{"n_kv_head": 6, "activation": "geglu", "norm": "rmsnorm", "rope_fraction": 0.25, "qk_norm": false, "bias": "none", "extras": ["capped logits"], "init": "uniform", "beta2": 0.95, "final_lr_fraction": 0.0, "doc_mask": true, "dataset": "wikipedia_en"}
Each number is 500 + 50 x the weight over its row's rms, rounded and kept within 0 to 999. Layers, rows and columns count from 0. Numbers have three digits each. The size before them is the row's rms in percent of the matrix's.

# up: layer 3 MLP up, 512x192, rms 0.102, rows 80-103, columns 0-191
# down: layer 3 MLP down (transposed), 512x192, rms 0.096, rows 80-103, columns 0-191
# gate: layer 3 MLP gate, 512x192, rms 0.104, rows 81-104, columns 0-191
up80 107:515424534456506491451476530544449451490549544476453591566500481480414597462506485457464493568478478505504529501583478498486612432447442525466465514495534506458522492521580488583528410397440397517547503481470537502512453510463507473512456626503450519535514466446463572542492504551603473497559373540448581492512444538518451535531486541501563545508572534515374452519527508441428542470490467517508516380557525623384444560551471407474528466490511504475607484485484457572580525530531412486603475490495557548447454499557529509473528459538491483483494612596399485568540503536467519448
down80 104:503427474581450527576482403492563465476481504561503549439540585525577497471523408433449467503479465402566487552571527522452546494423443488452479487456456509484493533434529465525503473558452494537560487444517560453546470383408476516464485414556513452526459418525491513481578481427475538467484420552500500474492659522529440508487386512423491471461523477521576486586567461459515489500492458498471569551473489434485508587455440540490500539506438400437608475542505549474514425548595481504428531413505530445442570579376524401459499479546511529508499453468574541514536543398475511471
gate81 096:364548484458574395450360528443512517547457477529464531492496510464529553550513527414513494503488487484497547531555385507538512393500518524499503517590532446545464405537515489463588585525501535480450458448524452507536504544570503530552436513531529487520496401424495475582536533428455524520448480419570507454486519506419495505467462406440535502490485428446590516547560463573486597483498511527525463514514478376413515399537513518432526508448514493607538601526457469462577552403558559532522535521461452413571499469497475560401551561502490432457594456482473534553505483470539450536
up81 096:453553542609523523552531536468648425567431464573394514513539451556510481569551513469412528519516442532537558474443480528499491571450542454445518460487529510523549458470443526485481591589497542513487577557506495544483512521489460475438477480459519565441519539490446435539451420531486440563509481507475594536511534491568484505470526485527429500491524457520653596488472569518544440469587599482596511547537522563440451560542558413513489501469546472494448472601560471415512513551496445414435535528459494563497621522539628500429466433514459521575484538530498395521446537463483500485
down81 097:517507493502464573544467576578496465450535493444608470422511572479562508468550477590545521445507531550569450539500480579502466461477532521520430563394493398482431500520524479507514536505538468559456538477485427506519515556478458500552439538450509432512504489564479524493514471488459484388454422460420515463548579486480516564431498526565437533434465531483495486474514485456582422505441569442483487535515578484540433420425394581434573592573504442459333546467501487513470528484452482623590445464485436504571536406479370537379507525464491509491487513464515496529566464504476545526
gate82 108:473471528442503456382555417515481519445484582485509549451459543542576499503471511410527516542460516463502579566544535450483543485456623465416453544486545461526502535447493494498564566438381461526479490471431602547561547394507511539527539545424542570602459507537487435509454440423485569501422546515521591498452521451508553385602471457528491484520517523393564494457516505579534544405470483473593506509387501534479562502500567516483433425510535530419504469490425496602502416418537447524540507543437532611504584484544484525477580535494495507548510489500475531553459470451509472536
up82 105:538584483365384470528555521504445392588485460381439527568511456535523458488477554491530560425511519521446477485486460494522480544474503460547586509468462522457465437471560444652543507491446517533488520495521476547498486492554410500481474541572465518506480455529525538536460451459500530598438561510487527496461529527499417536617531441437510487578448501528537508559536496382482405479568509515522420453507542406488588566409545550496469537508511420510527516512474493454527455460467459541561523427552572518514392486455502506406470450524421464427513473512517469660479568431559475505
down82 105:549530541503521572529504571386489466479516574488539514430553473490613464546464486499493519536511427423488535535461560490504595555554510539499526595473450535482573504477489552498522633473459470626488531548536517479463502563376510426488536467464547530552500530531520534561577522529600471522453552469461407540505430499503619457490538628570468472509519464496487513408522605410602619452529476455610562567503515539545411521551483476574505536482445493487604511497559464432471517473430555513542513511524528465473433556533468542456522468517535550460485561527515502555483493513462601557
gate83 102:377556527537576525465449516490455504416362516515500478436540545514523548485529430486513442415517526516500511580450572474595557516425508518479528468480498463463471512550499603485459468505518528421502475508517539516511420543531514616466519466504489494493445414561394415497458428495476519423496392477514465476502502511433572404516456509465584560491517535467486456544419510602529633498422434554560519418508500451494454505532505567518609459567561593531465440439527595441525546493548551494440511496411570444513474507521525498437540507491490528485461491383482517471388454493456458565
up83 099:540494472464460490528527568557493481497524514516471526620407503504598535367515531473494414497542474446511571532512382525557441572446441539532585552505529531482594433448543547481555520500577584586504490431501507565520586543573482486524444499553411524440518553535561437578628507416551531533418551478620488487506516490497516507467433461441464514483504435519437469474465407490456502442432521452475477519520513578544521427530528519468425461527433479561572525435472465514423476511457523542491493484516501483425596465526534576516552519543408555488460540578549628467456476489518523428
down83 099:524499550478531436477560578548443447446484432539472513564518542526488459505543511513521516501545437532483453447498523524548488444406567577462487506560574510509503510454430497466375554502451490489512515497459487383492518439533495417599462520609510494520517491482494495609537447530556477531510532463483481414502551520565462524388439461499521428551454429519499491466574550506517531639578535421439544479431502371553475548578535570417462562468491473484394530524458442523451442513478420551613523494380417490540465547504444450452527596468459443521475585502470536450499461428446517519
gate84 104:634552532445491596471457465454532447422520451500591440474494535557429519473463429569557542594414478559436499504516544494565464451460509503499459443433490475511517485486474522539498441489483497511503400476509497574484534574502469493536510488507544549471592506550439641575481493516442494469395530615604543489529547458533513609475434535510520479562444530493490439466649512511454523528541540463485552530519457446485466539525527411478613492451492464516414471442483493489509497503503503496543569438670524554571439531528458469476517479570475509526519464503566533448406422427584511498
up84 110:532454539459443473487489432438557502581501462505510394471545502495538438536443471528483543452510619551471595413442504435513449398490539505499530455436453466653503502436519562514492412539524515458469486517457527473417575474497552579541500551438497526458631476541461555447516567572504523494455556534526545589554485398494554520581523478584476501519411613439529525505512514426494524547517514481577492431524497481433438479456482496477499564480507397461420459508525523459506419461569511485441575531489478545529414554512475502512504410457570567511501450499563436498483401534440601429
down84 105:588460509480484546423491401489523531474474472406477479520452545539356556502468423544448507514522524526562572514542487566501452580528510394566462564487447548496493435541550484491489576511433440482553500456548442517539525426501516514483480532535539381503600455519546570551467455468524495544386492573564505465477465535472547440449516544489493443504461431453488521555531538507535433490502567465388515532526504499425423554390566510474648528565540511389568493461528461580451500513585401474490479515505473465544494440496560475405429558377422503470500479466443458530474467529519483531
gate85 096:519519535497352611539436434460490503542371544509597435545526472389627565502499476397474435510478538480516469516484548432561477554442513532546540458473473476481507524428489499492550545491427560497444511522453528560556540551518443511429477478555430535566467432543558436494486455597513446534506521449588472533446497590483548369531455559484490509418502483455506377516526517442501478530478484534417531521486420522528487591588493450513499434444482565465494499459510455485548518538449504564503441474450536531487462564553621472476581598506547504526465555388472524513515486478444481555
up85 095:649541569553463546529528491426465494486518415547455519539408439434522444551468471432531442511496516483555540522502558560390480593479528467539523492489587544580578478438579478575514489517470512519483569468530502483557433520491460494479479348432473523506484486611504504453533481432523490556483499498428502512520549575521646498436582549438406555497476494475614449508404498588612510417483559585487493452479504433508527482499533492502519406550500555506549574471536483572502456459462440552495485480545512550490550467567509567442419499463483483481403506511581441463548486514486548539
down85 097:530563490487408643468505496546562518528471455551517496452490534497516471473486490440477471484480435433458542447498508412424567507486541564486442437535408526482448545498411468549507474504451425484553488428467579552445530535497405505487449456505461533476427413497528516557431490584505467537465414478575469433462531455562440443484562538423591493526347551539521473487572506363462514506540542462461517531482393507452422610529510492454519469441544506523573518476506431437468504562486464556421563497393553397519491591448516518497549554523454510458546499572494447503447506469581457544
gate86 102:466516451525527561485516442558480542476522520496554472495507381525539463500472479441431446560377533443517553547542485464613440450485566514530511395480550486519546545465489557531519519481480518424547500474434470514526492499513558480455399499500550577466557468462488582460496609413522487486508509501517574467471497528492507606515458548552553620395482523443467460530501527522464474510546566467469566464485412611464510512512484524414492473489537538597533588430373538421463537436532432597490583446561512533535547471466545573504553549474494351495427504538511554512523394499586472512
up86 105:433542535515531446494525499442424556533514519473546470477453462515513416614492547417458440502546552493563565580534444405573458422478444432492552411493564498416568563551541528541506494587610423398503536550525445487571550521572581546512517488520452567465454483526460532464467522480492501552513455360558522441525553547483527511478501521566458564459452522475485506548379519402503531511519546518494606519536490500519558532531449475470530508552597490479559550498418509476523532454477593542438537440562462436454486593487545520503538519580494380441478438398489512405504445501512514517
down86 103:548547550527547407439538511517539422451555545546445445513418508572548412547567535542507454440448514425515516509524542482480522602487536593416466534469416584482486446466503528416548513463548529521584588432472506466430528393471432543504551501469618495577510524568533524538419532439579458454435638477491531472546464440536560452522593472548544518520497466486556541518457483496410522562536533542544439529475482507557417516499506533441542523453516500422455445399586488555543546563573475462534437504413513534618549511511435478467429506490528445474505493494551450483519527587547507475
gate87 103:511487481597442525473451510484600523581477555609540453468440441515482453517524489493573506445470524451460546565452492543407528504479472510512446502527532489562551520470486465461507506497491630469488510419412512500521457463457568516474612470508402548535470536386554541458505432467481587544472521454486562501574483567528562457558613479535485452552512561466534545451551502530579494548443618468454480553478557476602587457396557594468528510546467457436390466500514462455395469456434493495460510483563531526412570488478491548425460443473521508543427466577440507480471404441522497453
up87 098:409579602528418494591401530478578517454506573500502517422460551467602567480495475517441592497476502424529503492542457554468463488420536540473605549447422488512465421500555444400386582506579536524632503490530525545497489507523530518522382496564519530457568436465370504521515462514480488548514581621570469422537515488437507486493510441571550395473520451471445534511503521482441413475519500495555477450569507549512488392512518594490476538541591481497461472514482541502518464464513494485490393507490511490519459497561491530458520492563536607567496500563579561512544487490489529526
down87 101:436401477516531484499493637555546547440503494550518488582551489513543546620427603517582405435493587498455464542527577532581488412510513543546514426442573536507545528528554422583540455496392452511508537490496543424488463558536508533425499518490519449472577464499478523464425496505544466574411476546525557451481492487473539505514590377433426475494565471538567403517518505515499495466540503557422436492475493456449471470434461522592401517432541506523466446484519413505446463522452574508491390423498471449493483420499483505532483502457507471416477537524579547394516534517493423517
gate88 095:543530544446436519486475469414492461530443569480429490499460478491587509553544513489511499512428548552593496495508482438552457474473513519470472432555492457551508526494579498646546525489482510409431540382477481528514559521568380581551524495500492547510490453443515458583488417473465587540511519557478557487502541485479555481516491477476544477543533496504519378611516516526520572558541547439580572501528434418562576484516562449478483484533604539566541560475534538447421466387505501475533394565471493518460522595449544494493479456483516538542526545550410395485442653425469511495
up88 091:528480511520526513500515474568486438565538470556430475469385581427530536471508560495521540467500599527523459527434407395522549447545532544512592565506573504392439513516517510549547591469516524492446437513510443472552510593533541493506419586572524516447510524487497517507507498404478517574481573482515552441481498566552490443542497511464539558486547451548523519491496475457376523435504612567539428476502558499420510510370464541598515529553443386523465540458507455530439462519495575490468456486480438463568512488449510615554625538497500624524495525531489527398513504595523489468
down88 095:452511603498504512503516570450438467534571520482535470468574461538525551574454489503481514626454600442469469472429557561530456458493512506518579487465516531576509528445442469507487551495487489557545576436373468449511496509520522475547630607490471549542433452522484593555514443584406541505533567505489429501436451532563455476557594542445472518491446478490555623497545525540475515507514600614478517502507529485461398475502390497496490474487490501482519452467422580517615436526579438508395496527541487470526367440526445531476516536508580517502515472535453517538462546427530468457
gate89 103:482507549554483548507492476519509491480502479468516565502428403448422585489480564387477482451433604491394547677351522513534551480537504570448491492483505404493475432461609344531447545575481507504468542524557463460486500471537453531422510523529527488485432446496462475557487511537453439580480429460536458519478398524541511414511451478431471417495500568478541494477399539547555557536531528505542482535547484450418567482557552542545466480495442447473497469529430503501450521464548493545508470514423521468533463496508481598427558505469565458420481476438563511455566392498498488525
up89 105:561478475532435438462547490530413471422537591523577489585526446543453489480476527534471473534439501500594481498458528553433482534518407482548478558552515596501440508478471507402529481505592495518597521440505514478416442469430523467471546456504463532457488487541476474531471574487602516463479531394365642559411450430455458451477521449573450416469450556491432484439489461483473511494472518551480496534418512451559493551496475639441529474476544439448467494472423516587588484503514494535554504442557466496448431528512446483425523481551488483566544495503443481504487566389437417410
down89 105:437488562456580522590502489447521471544552462440491484530459502495525506493485510429427424475506425587495529531491555443518368543457469531480553550507473575457530436610559571506467490490496506429464497505519488451472462431510490478459483528483516493459420590559487552447465396522454393485524446537529476475518538508478545538424421505595492529497428488463463502536496580455575490507491512517536574520428602531473491616560556426555495427480501494521527540478510549445472495446595524552389576431523487563515468529558583436685469461451488552532533447516561531505532508639490440515
gate90 107:474443444447486503399459468532518465475493497459502600569469366557546532538455533406514494460474598525595488562533594560513526447348519475538503556528508526528523509517549452574547487498484447504523472371626506540473566488511530593566528429505527480501506468486527487555520485516541498555416439567511471470458557499420550488504505444459560476467493528436535546496505475494516550487402561404470450554526501526507571461546556561554462388418558553453462533475413495458502515483534585528445528454553524509456485486561527493515481595556399475524560425527489573538481522542442417387
up90 106:514413578512533501575419486482484434519578591482547412461441457552517487504464561555501494501595492542464438496441528456523547440546535548521504464465547554561553560540439435438459492514502501457457512542516447467370361495423541506478462621541479474568414434554539522512480487508405546499586466493432467480479508468529449438490491574492410481480523509527549496514472553502486495581472478545514603524533536451489503552528436521542558494491551591492488518522468547485537526423426462545478549530427376450450384551553488512476579566559538461527485472418541506621511543601455567555
down90 103:491438409451543497514600494538547482457428538522620484460456465533474513416539428447476487411493471517516642360552505513541442643611479470474478538628468470489465455513485508450513576493444428474404528473472536566471431517535458523520449508510533519504495486466522409468541492430536521487419403480529495498482464477489502574452565508517516465543493442518541539522498537520481493482515456552464492460463516514499535493416439471552434495554427512510439454627498505430464513507453611499578519448440416464575458484536471580507494522488525489440432516568478443535627569449526563580
gate91 103:477530440502482446502432503563492540463499496479548552495480574432461508521516536502573521464541538607610530433508388481473475426439571514572438412530547473433498472524486503561534447487446501582509533556397570545532559511457479486561577548435464509506424472421496534500452545383497489407552504523451510516511549514486553517608464440394575564540516407462510514488555519452545394585551514524547511534535472555459511508482578449642507434457491552452378524476434463538550541422464500588471417494485585491507529558529487444415466502440543459488541520559435517443540507515515531477
up91 102:518500537582431539489590473392527549504504576429470480450594549560449407517495386479516507493516513454501592429487532580476556483444463477476507443497465470572554499526372507473471545493534547458601537572445509534537532493500501517552514504492478509511499669554455482573484449539469415428593493496461527495556427529494570544460466517471513503522544429534489577540475549596538383465463530446522494455566590485455552514469543532506418496541474476543615560437507509544455492508560522509485524442578543451477501522543592561551445406439519487481522501427419508397553504571469473553
down91 103:524562424487524500504507532523443439393529463498620452490471511441541437535507437596521507552587582574495457494431400493449447437488490560439472561454519556468497491534544521541498447576505481477495554449483543560466447449492583542509475515557505421501551490495565621529496439434469449507350471499568482453493558516552434437508621500460469535503455551447568525478552449491478580452541525561555399502512523511527511517486447440605456542561488469394361489482505453522581600501473524542496529483515495551483428408512510428466498488470524450547480608561501485485463553426450506509
gate92 098:495519466588459564577459508562596586417446555499477539381450489541541523519562462517459586525505551540527546481477492399505492553496483549535565414500601504514566392491404532547528540563483543405519424569522532527527582527561497575449541554447508558461455505467486489548480444551461535446542430501602471427571471574558462535576512534493566498467474485442492501454488513508555497471395549572509559442572502557405529528486568546533522541488480540404415502522579536470525532518496487449475354501527547503482563534525495544405545602527507462511481532499576474560498472515540491588
up92 093:570567428443591512589538503471547476530594566495470408532566475471445591571506447513463522469511489517507465463509511463491484397567430423581529467573447524429460422505514502515453524536501458482454451517523511491551470566433497482505472533404429503479450498450419611510563566407510481501523387447549444432495451487460515553464405523510448505538480487518477447506505561544375479493493488544525573432599394494530497474506518452567442592454549440617493470522438526571493519561500424496465504532462603520466554524596414527445455540529602531570515486532465495526472469494552556471
down92 093:501443557491524559443536425515432496523534480557445383489423575478484548559488545472412519382524488508574528504481480512527585470457519634464533500513493524560558566641529442459563463513440483529554484447541480442443537393529521457370590482542412511528469540497552434496467458465473652515475562564492493569491576430474516486528436551476506485518518495505526529458528524457509457545497480548495478535550471475537544533395569401525626561496561534423502562540503521536518492408485445465518440544521394486531558590575485468543456500467492487478525543476453497547527536423442491467
gate93 096:476621476522517472585484464450499452400468506471577561381419485469505605417448538579453568527502578475515456552505398456476452487526542480497481531495507543519489426472587545462507446486514522584463521475527501460451524643644485480493489502486468461451549504491453518559554547477437521481509459510564484421538493523537583481473443476503517557493420573553577374450632520458443558539463509436517515569542501449417552508509487559556596496502463473597592544573508519518500479471526495510461501413498539530508538517481544468438561486522508550504497495385541452510459511544587576443
up93 095:493611481516508587446539513498493502506523423440507586495444407463434543471506447466459427454527509472563495511495447477508443508472534464470526473453509536582418482444445447575469377478451512429515492470456444455542535530479527561428504477511400456585456456412438633542443570482443428497504494567520488478500514460527454573535584511456511463463479527497517582493465425435553466479556552526549546508606522558459447460537492507504395546558462488516531525537554518561423492587515410467549479453597455547486469468404365437626450441463483531482568438525515458515520481542521582503
down93 095:491440487473543409480454496422492352466484537466506555566376475515499506535476532483492546434528484576533511516426502415531478556568532502507474587518435631444419448492518504451554502477551556507508570476571483530485522498486415607510452529465551539401589510539516383465534397479523506430524560434478568565506491499514446490416480516575395560513492436585491419453574498515438440497497520494429508501493449563475519533463462577525560489381454515420499559427488560560519528530436544501433420473498451474491525524484453462483580507446552525435487548508497407554530525499480591476
gate94 108:492403586540422463501423442463514444561543465443527473544494436447489558491477542483462501490557511507461397408562557510480471417548530588474389461555456516595560478499480486476522463552428573488550618538486375473448549473442437597500510414417514541462517524543549515476525459442448511478530424488444556554520437487530486449514470508499534556551547458403397485470524471606591490562504505425467598523528565526464447510517587564537492410556551524512553505523526496449515461432460483419526507431531476544460582552533563564482569461516538539581415514532536566548513494517450506495
up94 105:536482558533445517573496501467443530536484571415532488450460457495537543379514471448479502542508552496578438460523548462510537464476496508466497527537558449428556413518471501476382488609570588475432539490534458519507426493514559508563532434453495638496413497443550552523530425536481438461471461479521514541427462488543532557508549524535482520588644614441518372570412474477563581506441435520580522516538488550558502569475513474558443457475515567494475525427501433502459444521435426439497533453427403497535603492534513493497566440503472490488505521486475609576482550499440480516
down94 104:434475497495477605424536492532508362406467545488533554473508573474437575553533498558555451474461490531499563595527530500421611508470462475490475523444512514457454511466498409475570423464503514535487476470532536482501506511438497449550554569518606477391537494475465397463399477559558574478479529487451475450462572560482422537536597446512445438462487569521532556632607509475517497485475519429404501541450530496430449471531528460450498487518414527488526400533559542580509543453566430487542509510465475487520555571555519495566491540514419494459559446443481477436497446526531429384
gate95 101:451466511632578520356447451627507591511468484525406499513566434538520459487556426524497476572487489537471483599469487429411451507454543470460432406497455477553485515541457605527534502560494534423558527611477478469583478428463510494524554547496522453505450542472434474535432468494537517484519542489551543518537497582488466414450514574481551507455561580419490577530456526564573531432438448546479463504530653549462470426485551468490431452520494486553513476413526545457547614536572468405461433485536516503547454491524513458481553493511536502560558503503482557477471550498526514568
up95 105:461565515622520431502495477564501469477553380533503515547551461522519585464560525560535547437571445500466436452444485633481493497562476438465560431532511460557538502496430602458492490546475550582557595581457535567528450510439428479490554493457530528426530450539573519496482537478591516464460504480531507589544594487474436564463488564547423476412543375439517490496581462501456482517488558540483519539500529556445434551573496437450485510455546595558455560584520517563474516468558469434530510528550568524500501611502517488488485474497468503557505599478578575542495491390470577503
down95 101:604533469478488556535528482511413430410496504504450469393442421522480470448463481572508465501610542420486494508522586543525454445460534461544478537549579538563524511508433513543559479373464549429500509453528534503518532494519459487492534549507457477549466511437465563587501392388459410528493379444464617398596506481536508518497502629575515581508372469490482495509515487532494449522457505507555368490495494502456531509426484559453512497513494492519544512519443442435515517498555507474495451465429560460606518498478500471490445496500479582417552480424520403566538491547501426539
gate96 097:470473498568458529459394529519557529338479469546438564516441510450565451455478431491576458476442466516523524513504454517581563474429600465500499520451443476493517513463462548533514460527536501452428415531620471498501489550547483537455515529578533505442513484536537441576515541416497565518482613510523590498512526470570480510495497421471533500448495540407485482452473489503550492501556577486472529506451524532513573448484455446435477500524451538566486430502443542431578648511487476514420509494551522366358470582422524455402557541451431542459623505544524487492525477462513481432
up96 097:482533511463437588412470501529587483488492512468334558475452479510518477601479502452589558562490377460466539530473339532475470575501466557462398493541547470553546542552493462574563536584527552472494540419502525467475516417450561570496504500521533480540504555594560443551465438423518532524477474504550485380425526530567453494517561420479438420481561548431513556482535487473539495469524526534463483463513598513503483520582547533474453441565572496498504528513510533458548560548606541489513565435544380478526564542505605540515494482514479519485540502500613537494475515539548524480
down96 098:503477409413476475533532606535401490500452505513569557436540417505497494471559474555454489478498494520479515497547557479486410379475506556498509467559570490432424505545532489466471499510447481534471543513452436530484437547538430550510446542512392502504486480463591500483536530530468528476471514424500432573366475477401554516559470461592517494458479439507523502420565456442507559537518472515569554502465444488576452459518370440483462593400478564506457423515498515500535519548449552575465466504507540563492608431616510490566464594526551537461533478503499593468396580409474450480
gate97 102:487546476449411483441467467458556514531514409505543465537538518477456554529554499446600490456433557490464429495534479483471525501555610531499420536512544422463535566469496457535494446494524490502447488391551534418496464510497414542530519449485502561538497431598502480567351491521553451518506468504539493469480409536551569509578655477511463531473469536375465529446539442629460565498549523455543540521454522436491555483525535489465519484394485502516561578503439514560427406462539540517546531532411496509457507482495482499446617453392514522558492487516495570409447389485559481481
up97 105:545522440408568535528484489519470561582478370456486514547541478519461512480480531508506526515513422568564408396486498517543522589500504479598414462565579503465511524523429454461508497535495514464499527496496544461522558485503481502361496507480568511483513454539468494611453505504635487465534457553484567533403509491598539484549567454428521500551436521380541538452544494484555458451475564529528562491504560475535571572447481540497421452451416541459524478550563501504473505582511516529486614542549564564561561539481510669479569461519515452497469522563531617554473548447511448470
down97 101:516465462477380440465439523498479549479506434589507575482485436501589433571552397384555424527531589494487555458503439614481491509493461544429463478441428419498477437458485545531410492480455589493521514534530529486461515523509503475497530511435541454478525454518443532529541518492422512503439561543450505483423571474480640511473570579561466433491430424474539569559533511468505562496455478513551561560431502522445389484552407418528500546509469576534480449495540556548493568473455502445451546480412455469505568553511460490445546453552633467561479494533393453492445483530458544511
gate98 094:458462551436493531389514530515550485540578446526507416562451526551429522426492524473560509602440466554482552388596498468515541443482440442545568560384570414450477508471398571455470547500488520523527560428494546520477366542523491549518478470489589506497578427471477506502539528459539478510478525588425548462526484434549457521615585417423501515566482452446549534539603470453495588458557506494454462486539519505550473541540439504532455451377473548480432479526572492428564571554460477510517390502489525469486460451561457477437478457572499468507526528542508531595474477451509491503
up98 094:402481457481494458535441485543569588481569534492477556477499530485526524593469533456502437504501485526542541446505490436490568519635523585554603507466444405465480444516537555434458500511520494481532534487532478594515527510518488602640489498543492493530607549557563411521456513514571447497422534519501572478429474486587530469529439551448466419527537526518467532513545489540475498496573557443455467558495586445477515569526471506513393425394564555392486506549438418443522553577479500542433473578428440465463406504450559550454409497554536456480469459573502504556488498424494472445
down98 096:505551490567467522532579479503493548398506512421489573518575416489543526448497537492448515487499580514486482595429523580448539508596521478511389519550551541467487563495451420553614507469492471511502482572554448449470534516442426414520546529560479529537489556451466479510530501555535546453504501408500510523380537448474507493487453562535607459506469577468403432500467551473572462498447530558478522499461419449492494493503415483493545380561493464495428518438619570565396552469512485464555557395540512512594591545442485541409586555480443541505543549437492479460554507456522527516
gate99 100:465426538512502475423480457569538509552568488447542594553542457471404487508529469476452468544511489540491451465508491510523501449462472502555499498464416440464510531403458567536513535536488598438554514550529521476448465439376489604455536406474481436526526568609491455528555577416421533537555501444511526560517453442527490462563599508509556474444462493424463569471562501444441484543538475533440436491488573480481416464549588449562494412469461588521516426462444604574503575485472508511477469516513571491468454450489526459492490454575673592555535532510481510482571448528425503440
up99 095:505469489515567506414424478538475535448588529454479492545542482552547505531544537550486502505488493488521492469524448446553438390474493519507408499536527455460512547584472482539457492568518424424443504394466598522530466522503415433436504530491449510496470577414501487370427447444570490423520423443396521523466465516521503534531476530404515551547514531560462464493434457478540453499492535459553490547471553609464525530495438467454552477552499516521517668490523465560533419552498382440551415520443507580536481456504455583562492428467491474505444541551421554599482555548627477499
down99 095:429586557458526486549530586479559507539462505471454536556418640507513511494558515529455411439524513550597534446521509501513587541530486444523573423468515469486516518505459508415576541465486531411543563484546503487497591508414543531473526464465519497429523481520516562530509530440521510452482523509484490502567474446535367595592670441558516505470405444528545534492569584535487556506456511587472486555517431508467475412463483503537524371480490482553452476518448449474433582476432506539422484493513468487451578599507538604428432565503496499515555460449446431474452540483455504502
gate100 098:626621497435427575464445474495493574511447620573480425551544442523407572512567480437515505436427630539426543535489497465540581538489518539512513583491488509515532510476508512518492457415402555517466513575474468492476539471469495574506483468482543537546504467505510473518519504512486512456414521484518520572454501556521421497647483437495570448476539509469508497459505449482600538501534509456491473409528525531416519527614549523463524458503519476489508527563461527451543456501487479580421529480475604591624495480464482655447583509512479448504537436517488531414557539470567461539
up100 096:461547509532536498456515512502456574546440510558468455482499467505461573536481480572594440469470443491431493497426508454499530522607436562502523578615470514512492475522466388466484335414470485445476500468487471496492530476435509435509466395461629592568531582491576498506498531491580488490394403533527492473499495569560449500568501486550490547526495445391521370417576516533435560487513517455423589549477586486463517580538515505516560515406519477450547491522452491467506460521491525529373528453474524577524454500449446517539508466514526493410442487488558414531534542457532523545
down100 097:430515488549446520450481466441496547526548484517547418470523372503587440509528450577481564472426542398566437484514558474502484526468494524520463584397593537537460517445500533503504573574556396501466488489537443510517589474456470489454460419497521503503430455485527484477472543509462489501566482435481544536478522514585491508513547497634457462531403502332513537526516489494479399472523519482550479572501488535482506534442414507507458656602555447487476494367551491489512493470515501493499505469467497473593499485488479503509498474517601456597511435526552426506526492619562389546
gate101 099:559533532548565535442384541503502630504482507522509472535554377461477546481571520406555496496513503478587531510484390435572524481483476466429508474549574400548492516505408440485517490452501448472524497442470456456564540579450502518347536599536552555530487547458519470505425468434601430555439500516480532577505509464454417452620456492439521503440488495524454425539490416448548512536392503441477544499481490490473510478581514513441449471509533524538472479547429528498556520453485448524472474426414463534502535462501524545547599465478523472609509535514382488469562556502572529562
up101 100:508478507583509516543561505491422489526487463622579451618586487564479562461481484515447581506446510485526500546545421514476545522473486442512459581427558493417506441508441495504513476433498537545560573431454486467576506562497445495485494508593574487556535520480542421498509434499483504365443564511550463503557535588454487435482549494485509544567482390525512515493516487459470531504569643535405513513583541414482532497509545565469429538430532523544581485493476386521408504507469565486493600508474466466507518435491526543425490559558471504492498536586406478391478549509582512600
down101 102:461622478487582550505508537505467593531511513506527397554531462478492581458613441553527495450548515461482460510438461512550541516557550526500534451462495513544488506429434388587527498497539520541446544542439442447409517467534490362498527437624468520558552442479514562538464581469515428470498476490516532541469457489529563529445607415509492462415428549509435506485500504516494553476509484513500533583504530402479504518584516555432359629480595414482565512512555454401529499523410466441535483473513422554529440519451482519497465407532501565472562514493517496567480506470563540497
gate102 098:481401512511486544618505609461571569474495462515448481434431503435522448525432492492431521377491622489492549536354504497519507521550546512451449468459516493486468443438518453470461504441571483447513471463555519461474495485513493497483516457487480463543444505542483521494549497476448487514448453511601475437501461520495656502499463476393558421587417457456586483520419581571578524395528476413498549476541554450468513457444485505567534483537447499465513533469544564454536514390461479566496496465479506382545525582504394512483444548446518425480552455551559470490563410535545498528
up102 099:489595415471579502465446527519491484508519409501447517484443517476542562512510527504474458593494397590514519452519521529541533435472419585543545513575529472437414518569489501517586479582435606539516440390511506612521531482417544475534453509537494457503563424439501426539498494554516526563511528513448532604413581460505480518529518405524495473524563534529420535439579429414552469484456558613601422442525374537517527434401446506501495544504540470519504554550422459467535481532535571529486414508570483550495504441531514601511530486498466493524443539550469472492487546569481485460
down102 096:552471507530531357483481497590452449576506510535498496520539539511532501531523562512565481431445475506382512529559538522468465587503458515488473548535502479555504492420482533516494491416563514455463557516550540579493547385551462651614459458469567556446429499495532488461449517594497545495452530491546551442630473438508576475487542519465421572459450450459528502519507457459487458514566537507497552641477516517498529512513607547422504488539489541471489371411442467423505519552542437532467573501486538450479507560543546441433527495543479482491546574491437432535457384520541411524
gate103 097:488554518506498384472477494440482431437531404477535571533513479523540532554509463452468530455532529506515508466482586578550564464520536436543478474445453503524550556485486426463491375519390504477548677422427525500593491401502554551471506450515528563550477412516484533495536521498458488440435591555485479578536463439395520491467504461434522464399520546471456549465535453524553590378444471466506505462508449482504519508563633550490473452477560464463490514500482457478496422449462515578451614509551499536500483449507559523484639531474530551555506478518532495497400442527424476482
up103 091:524486579512481614483518535566467446446535439513573569556454537534490439504457546496480491492485473572556669553504533600544490549492577539526429499478523438493424482402438571568526519499521578512488552496439612481441471512533455436433589559528486554508496557577575461496407558502474539475475567505573526508522387572473512466547510463467466521492419532563496478448461518463514462466471542496504511496533439478529481505420477580541470545577457494452551477471462414560480440562444484570521519517561528384456452448383470474558507465614498411484561471515498558450504564488544491594
down103 094:556499543546442484578523556448429457513472527478484421539565548492556521497440495517451513445482541512495456517458589432542564462405526414485462486461514486466566525510487569540514568607486459497610484476523456483500518540469524563470507437556467426540482502503468453588541499500361400481493433525526435402491565479455529394602421647493484506482458493496523501504531563529584514532488474397430559521454511486336498570477486457432503443516459556531535528520457495482481476452495499518428410447454536507440405502494490518475445543497460461552563468468598436458500440570423465582
gate104 090:463596492580539547375489455523561526511517406570452541550471454378455556464537430542486486449504453510450532520478495467478489470453490542532553470612488454582534519519546453548520576530465521450456544399468555504501555506542444612555566436492477427448638450414583501464506540405568446565489548531490459445570536509458527443588508447521492473465469527479482446448482436534515492593514457463534491478536544528426477478538535485489501529517628525615525484529518462447533489484467477468546524558537530483532549430423455486555428502418546552482532466517484507568516428629610510501